{
  "n_layer": 9,
  "d_model": 192,
  "n_head": 9,
  "n_kv_head": 9,
  "head_dim": 32,
  "d_mlp": 512,
  "vocab_size": 8192,
  "activation": "swiglu",
  "norm": "rmsnorm",
  "norm_place": "pre",
  "norm_eps": 1e-05,
  "positions": "learned",
  "qk_norm": false,
  "attn_scale": 0.177,
  "bias": "none",
  "tie_embeddings": false,
  "parallel_block": false,
  "extras": ["capped logits"],
  "init": "normal",
  "init_std_qkv": 0.0589,
  "init_std_o": 0.0,
  "init_std_up": 0.0589,
  "init_std_down": 0.0,
  "optimizer": "muon_variant",
  "lr": 0.0012,
  "lr_mult_o": 2.0,
  "beta1": 0.9,
  "lr_head": 0.002,
  "grad_clip": 2.0,
  "warmup_steps": 200,
  "schedule": "wsd",
  "decay_fraction": 0.761,
  "decay_shape": "linear",
  "final_lr_fraction": 0.0,
  "batch_tokens": 8192,
  "seq_len": 512,
  "doc_mask": false,
  "train_tokens": 122400000,
  "steps": 14942,
  "dataset": "wikipedia_en"
}
Each number is 50 + 15 x the weight over its row's rms, rounded and kept within 0 to 99. Layers, rows and columns count from 0. The size before them is the row's rms in percent of the matrix's.

# down: layer 5 MLP down (transposed), 512x192, rms 0.0726, rows 405-410, columns 0-191
# gate: layer 5 MLP gate, 512x192, rms 0.0849, rows 406-411, columns 0-191
# up: layer 5 MLP up, 512x192, rms 0.0878, rows 406-410, columns 0-191
down405 101:40 48 68 68 48 99 39 33 62 67 43 71 64 72 37 65 45 45 55 58 41 37 63 48 70 61 72 14 63 36 68 67 59 26 61 56 59 24 42 65 71 51 82 62 47 56 47 46 20 26 26 45 43 47 37 35 64 53 67 57 73 49 68 73 84 46 61 49 67 41 40 69 46 32 41 31 54 61 67 50 62 50 58 36 63 57 32 49 67 44 75 75 55 48 46 62 46 66 33 53 60 47 63 76 61 52 50 45 52 43 24 59 51 59 28 56 45 45 24 43 39 26 41 89 53 54 69 46 43 53 61 41 59 34 43 65 33 41 40 55 68 79 48 32 58 59 52 57 56 37 66 48 42 34 58 49 28 34 57 38 62 11 41 42 70 67 39 27 60 54 37 54 07 44 63 56 59 25 54 40 62 56 60 43 26 48 35 51 34 33 60 59
gate406 099:41 42 52 60 60 37 79 70 34 73 53 37 55 43 50 52 57 67 45 29 69 38 46 42 53 48 43 44 51 43 52 65 69 55 34 48 59 61 66 52 65 49 49 46 17 28 49 46 40 68 27 50 22 56 59 35 43 31 74 50 48 62 56 34 47 47 20 63 46 59 56 59 75 37 48 49 59 37 22 39 33 58 63 41 58 62 53 73 48 50 63 59 50 58 53 69 65 45 58 76 56 58 64 50 76 93 36 58 49 15 67 12 56 48 63 54 71 50 50 52 46 65 66 65 27 51 61 41 59 18 45 43 30 43 16 65 45 74 58 54 41 52 52 05 69 59 40 51 48 66 28 29 55 17 13 54 55 58 62 61 35 33 53 60 68 89 80 47 63 29 49 39 50 48 64 71 35 27 69 38 51 56 45 62 49 68 61 58 52 53 58 27
up406 094:53 34 34 65 28 46 75 82 59 56 66 39 64 66 68 46 64 42 66 46 37 52 37 42 44 43 26 43 38 62 37 54 50 55 50 34 57 67 38 62 34 81 44 51 48 36 51 47 32 62 34 43 70 32 53 53 44 44 77 45 30 41 49 37 45 47 46 51 37 50 57 61 64 34 63 21 76 26 39 51 52 34 74 42 43 60 69 45 65 62 84 39 46 45 40 09 57 45 13 62 39 44 57 48 69 63 36 38 52 44 63 28 59 44 60 67 56 55 28 51 07 48 61 68 58 36 75 68 77 47 67 76 29 71 61 63 35 45 51 53 21 33 71 43 43 55 39 41 52 55 38 56 74 52 41 64 75 60 85 56 40 49 58 52 44 88 83 37 72 33 29 60 60 63 47 56 58 46 39 23 53 31 48 60 60 58 48 27 70 61 51 34
down406 095:74 45 76 10 74 55 63 57 52 36 28 60 35 69 60 59 40 59 64 40 46 27 44 35 73 46 51 29 65 68 70 39 31 52 63 41 85 66 51 76 58 38 44 24 21 72 53 46 44 58 38 62 57 51 65 54 47 92 51 77 36 39 70 61 49 59 66 24 36 69 58 47 59 86 48 59 70 44 69 22 49 32 33 56 53 68 40 50 35 34 39 50 60 65 67 42 62 44 57 69 59 46 36 59 64 44 42 76 45 44 48 58 54 43 43 34 69 46 35 38 27 68 36 55 40 43 30 15 60 46 47 59 31 55 34 65 35 60 45 48 35 44 52 27 58 76 41 75 13 64 64 71 63 32 68 60 59 65 40 37 64 50 56 51 33 40 56 34 74 41 49 57 47 50 69 45 72 40 40 60 48 75 59 63 27 28 58 61 62 44 47 40
gate407 096:51 33 48 92 73 36 31 43 47 50 65 66 68 72 50 56 24 51 61 50 52 35 80 58 68 38 43 57 41 63 29 65 61 39 65 44 52 43 53 61 43 34 35 50 57 83 42 68 56 47 53 37 69 54 42 68 29 55 62 49 60 26 38 59 70 49 38 23 33 51 56 39 53 44 33 39 59 63 44 56 46 71 77 68 58 40 47 62 35 33 60 46 51 41 46 61 31 44 49 64 54 33 34 39 74 42 57 47 50 43 43 53 50 35 69 58 39 58 81 32 29 42 58 50 73 55 46 60 72 33 43 47 51 21 66 82 47 54 60 54 48 77 62 67 54 62 78 67 39 61 67 72 46 44 72 42 50 69 43 63 52 50 20 59 19 51 33 43 58 46 82 27 48 37 39 57 82 82 47 71 08 37 72 28 40 43 61 37 62 53 77 20
up407 099:49 53 48 20 37 43 65 57 57 61 48 81 78 24 15 33 66 54 45 39 37 43 46 53 41 62 60 38 62 51 69 47 64 56 28 65 49 40 45 57 62 69 42 45 27 04 65 46 52 56 43 76 39 68 51 29 67 65 28 34 15 37 58 51 34 53 37 38 79 53 56 45 68 63 67 66 16 52 49 70 68 40 31 45 20 59 60 48 56 54 34 46 63 55 55 52 33 30 55 57 40 41 53 40 56 57 58 18 60 34 59 58 71 55 42 36 67 49 27 48 74 99 32 55 42 42 81 38 59 51 28 47 68 65 43 30 54 43 33 35 50 31 68 51 61 53 45 54 55 58 55 47 45 53 45 63 69 38 41 41 36 59 57 39 60 62 31 41 30 57 48 66 51 63 38 31 31 09 29 41 40 56 48 30 51 58 32 71 52 59 46 82
down407 094:60 61 16 82 62 57 49 53 59 38 55 63 19 59 50 36 34 65 50 32 61 34 35 53 42 41 48 62 62 26 47 62 59 49 70 58 49 56 58 32 86 50 18 61 49 67 70 64 66 60 39 60 73 64 46 50 35 40 53 70 67 60 59 62 34 64 59 37 20 64 83 49 51 64 25 74 48 52 52 56 29 53 63 48 49 48 62 74 57 53 51 52 48 62 41 65 47 49 36 60 70 47 71 23 57 56 46 37 51 48 27 64 70 79 76 43 51 44 59 31 27 53 52 51 42 50 53 47 65 77 41 68 38 32 68 44 68 58 62 38 51 79 59 66 33 51 70 61 45 55 37 57 11 64 50 20 41 78 36 74 41 55 41 32 17 64 51 72 71 51 65 43 80 62 44 22 64 41 71 53 31 62 49 34 51 54 39 17 36 37 46 39
gate408 094:41 39 47 25 65 61 30 34 54 49 61 41 59 29 40 52 19 60 15 53 40 82 52 30 53 55 40 52 38 62 87 49 75 29 46 54 49 53 43 47 51 26 45 29 69 52 29 41 49 67 76 37 68 49 59 41 58 56 63 49 49 50 50 27 74 28 28 34 54 51 52 18 35 29 51 47 44 59 62 54 65 45 22 53 47 46 20 37 58 54 54 55 50 66 48 53 38 58 41 64 46 72 49 54 19 56 35 67 50 57 61 43 49 40 27 42 60 39 45 50 55 40 52 58 22 72 56 48 37 71 40 38 53 72 21 72 40 78 43 72 52 21 50 44 34 43 50 63 56 30 04 52 82 87 44 45 42 47 59 52 41 76 44 76 22 70 57 48 59 32 43 55 47 54 60 24 49 56 43 51 57 66 69 36 44 33 41 27 49 65 25 30
up408 086:45 48 53 23 50 85 42 49 46 39 69 53 52 42 66 22 44 49 50 44 52 55 84 29 51 53 12 59 55 43 54 60 56 78 55 76 09 40 37 25 47 61 49 20 36 65 52 55 41 84 60 41 62 54 27 58 40 46 43 46 42 54 55 66 51 52 44 41 31 43 24 54 57 62 73 55 41 53 61 85 85 40 55 41 45 51 35 48 74 51 57 25 54 46 73 25 43 42 62 36 17 45 69 46 52 50 50 52 47 53 73 66 48 39 45 50 36 49 63 69 61 48 35 51 70 51 40 73 72 60 45 53 46 46 59 87 80 41 75 23 39 28 74 67 32 50 62 59 53 62 47 75 58 42 31 40 20 64 38 38 59 43 42 58 48 35 37 60 29 49 34 54 64 70 52 47 48 47 52 81 52 51 36 11 58 21 60 47 51 54 51 55
down408 091:33 46 42 60 38 55 61 36 67 59 38 72 62 35 48 52 35 58 49 38 52 40 50 68 47 49 63 56 31 52 64 21 53 57 52 77 72 41 52 45 48 48 44 49 53 42 41 65 53 36 41 37 64 30 54 64 66 78 48 33 62 52 41 63 65 20 46 32 59 42 20 79 22 46 77 64 42 54 29 60 55 63 20 51 54 51 53 55 55 28 31 73 54 36 52 39 50 67 53 72 69 33 50 21 53 60 53 51 61 48 21 22 50 43 61 38 33 51 47 54 05 51 78 35 21 53 49 29 38 46 55 56 47 72 49 38 52 55 58 72 37 70 26 66 93 56 53 55 25 50 35 49 29 32 54 71 37 62 55 49 27 33 72 55 81 56 88 34 68 48 68 62 32 60 50 45 51 62 33 36 42 44 59 55 55 47 44 33 75 76 18 41
gate409 095:39 68 37 28 58 84 58 36 70 56 39 58 75 41 35 63 42 42 72 58 51 64 68 51 57 45 34 26 69 49 55 41 37 53 44 24 42 55 34 39 46 48 55 50 40 68 56 44 38 56 71 65 92 67 71 52 54 50 74 53 29 45 67 60 66 28 40 55 44 41 70 49 36 75 43 50 50 68 50 66 38 26 58 44 18 65 82 54 23 64 43 44 64 62 50 33 57 51 37 35 39 73 49 19 55 72 39 54 30 70 42 54 45 70 49 53 55 91 64 58 52 46 51 59 54 61 44 14 81 55 46 37 56 33 67 57 48 51 72 73 47 42 46 43 33 60 19 50 31 42 48 42 30 31 81 54 36 54 43 63 68 47 52 52 46 43 53 56 75 32 50 58 78 65 63 33 75 28 13 25 40 55 48 55 40 58 75 63 67 56 58 51
up409 116:66 26 49 53 39 38 36 83 45 42 79 37 18 27 62 65 50 50 21 71 52 53 43 16 60 54 58 56 31 58 27 38 37 30 44 53 54 44 60 30 39 41 51 70 59 25 29 43 62 45 53 64 33 39 60 22 55 23 48 29 57 64 59 48 31 73 33 48 72 31 77 41 44 60 47 42 49 50 45 30 56 56 57 40 57 56 50 56 53 24 56 37 44 47 64 89 49 37 47 62 60 34 61 62 44 61 51 62 69 61 83 45 67 40 24 53 49 41 31 39 38 65 37 54 52 62 46 77 21 21 48 74 60 55 52 44 66 42 18 82 40 50 42 64 59 31 29 41 53 44 39 25 37 69 72 39 32 76 39 53 56 62 42 16 83 56 61 53 68 66 51 35 51 43 51 42 41 46 61 76 53 55 33 30 45 49 36 39 46 40 75 45
down409 107:47 58 41 43 69 51 36 50 61 54 58 51 57 43 47 34 22 46 32 39 60 57 47 72 59 63 49 47 53 57 36 49 21 71 36 39 53 38 48 36 76 44 61 76 35 55 47 84 49 58 32 61 67 65 47 52 44 41 72 50 41 55 65 39 40 46 35 73 60 16 32 43 65 58 56 63 38 43 64 50 35 51 33 54 30 53 70 50 37 60 70 23 79 54 53 51 50 31 52 66 62 57 47 32 37 54 74 66 31 69 50 41 23 50 46 53 45 52 38 52 27 46 71 37 69 62 63 57 42 18 59 70 68 80 68 58 61 71 21 59 56 11 24 68 71 50 36 67 41 53 46 41 65 77 19 58 13 49 55 59 44 62 54 35 35 58 35 22 73 64 40 62 74 67 39 20 63 56 20 51 28 63 50 33 23 53 68 52 45 44 68 59
gate410 109:62 10 39 14 71 60 59 40 58 39 31 39 57 35 43 65 44 54 67 48 49 63 44 42 31 62 40 42 57 56 66 56 48 55 40 39 50 60 47 38 74 46 49 55 41 61 42 38 62 71 69 28 48 56 60 30 44 68 55 41 51 52 75 60 47 16 21 57 68 53 43 46 73 67 76 48 68 36 46 27 63 30 43 62 32 51 29 43 37 35 35 61 21 46 70 55 37 52 47 61 37 49 41 55 27 63 68 52 43 30 34 86 80 45 51 62 15 62 60 53 67 71 49 86 71 43 50 27 61 47 47 65 65 88 63 30 76 71 58 36 41 33 46 36 68 51 44 30 53 47 49 57 62 61 43 53 24 23 51 48 35 52 41 60 61 30 59 70 70 40 58 49 51 58 31 53 55 80 25 41 47 44 28 32 68 59 72 47 53 17 54 51
up410 102:53 48 47 57 60 52 61 48 59 48 49 34 40 43 61 56 87 66 67 51 43 52 68 60 35 85 62 39 63 41 70 39 25 10 46 24 63 54 66 34 67 39 55 86 53 75 45 40 36 56 57 38 56 22 70 22 44 53 59 58 64 68 55 62 31 53 53 36 40 60 26 65 54 24 45 49 41 41 38 66 29 58 39 32 39 48 63 42 46 55 35 59 30 41 79 75 37 38 53 57 64 31 40 49 32 43 67 34 51 58 43 90 33 69 58 63 41 56 50 42 46 57 38 70 49 33 23 31 52 41 04 30 42 37 54 60 49 53 70 62 43 41 47 39 74 52 56 60 52 51 17 67 59 50 61 63 76 34 56 37 52 54 73 70 64 54 59 44 78 50 50 52 52 44 28 53 61 39 35 82 58 40 09 27 47 38 70 40 63 40 56 45
down410 105:50 23 69 47 63 61 50 46 36 49 61 49 20 73 55 61 29 52 65 71 58 26 40 37 74 61 28 49 69 61 76 53 66 40 34 71 71 76 36 54 38 34 38 57 41 47 99 72 56 60 16 45 56 38 43 64 34 23 55 33 45 38 46 36 37 41 31 48 67 61 51 46 74 67 67 58 39 32 47 67 38 58 58 42 38 43 43 53 50 32 54 62 18 54 43 62 64 26 14 59 50 34 64 39 29 20 43 47 46 46 42 92 78 48 34 48 73 57 53 35 52 34 44 58 58 32 61 37 28 55 33 61 65 56 35 57 51 79 45 23 51 55 57 41 53 57 71 41 42 81 49 53 32 50 59 52 58 61 45 40 42 62 46 33 44 52 46 69 63 27 49 38 71 71 51 66 62 63 80 60 47 60 73 22 53 57 45 41 53 58 72 42
gate411 096:17 26 47 62 58 51 47 53 33 41 38 19 47 49 74 61 35 39 26 56 55 50 45 33 54 44 16 53 53 49 27 51 59 77 46 64 69 66 37 51 54 98 30 60 43 68 60 55 54 40 37 34 44 44 74 44 57 36 77 37 82 40 60 63 39 39 75 48 44 57 70 45 71 42 27 53 58 60 49 53 17 68 55 50 67 53 60 48 25 45 43 59 30 53 56 48 62 47 60 56 52 73 64 75 66 52 28 52 38 48 50 48 28 80 37 39 64 23 25 51 33 31 37 53 54 56 74 72 39 76 52 57 52 44 46 53 99 25 65 82 46 53 44 54 55 55 42 45 59 17 45 69 52 30 53 45 66 27 52 66 59 32 49 51 73 67 41 70 42 70 70 27 51 33 63 58 56 44 34 73 52 37 53 51 50 35 47 57 62 48 39 60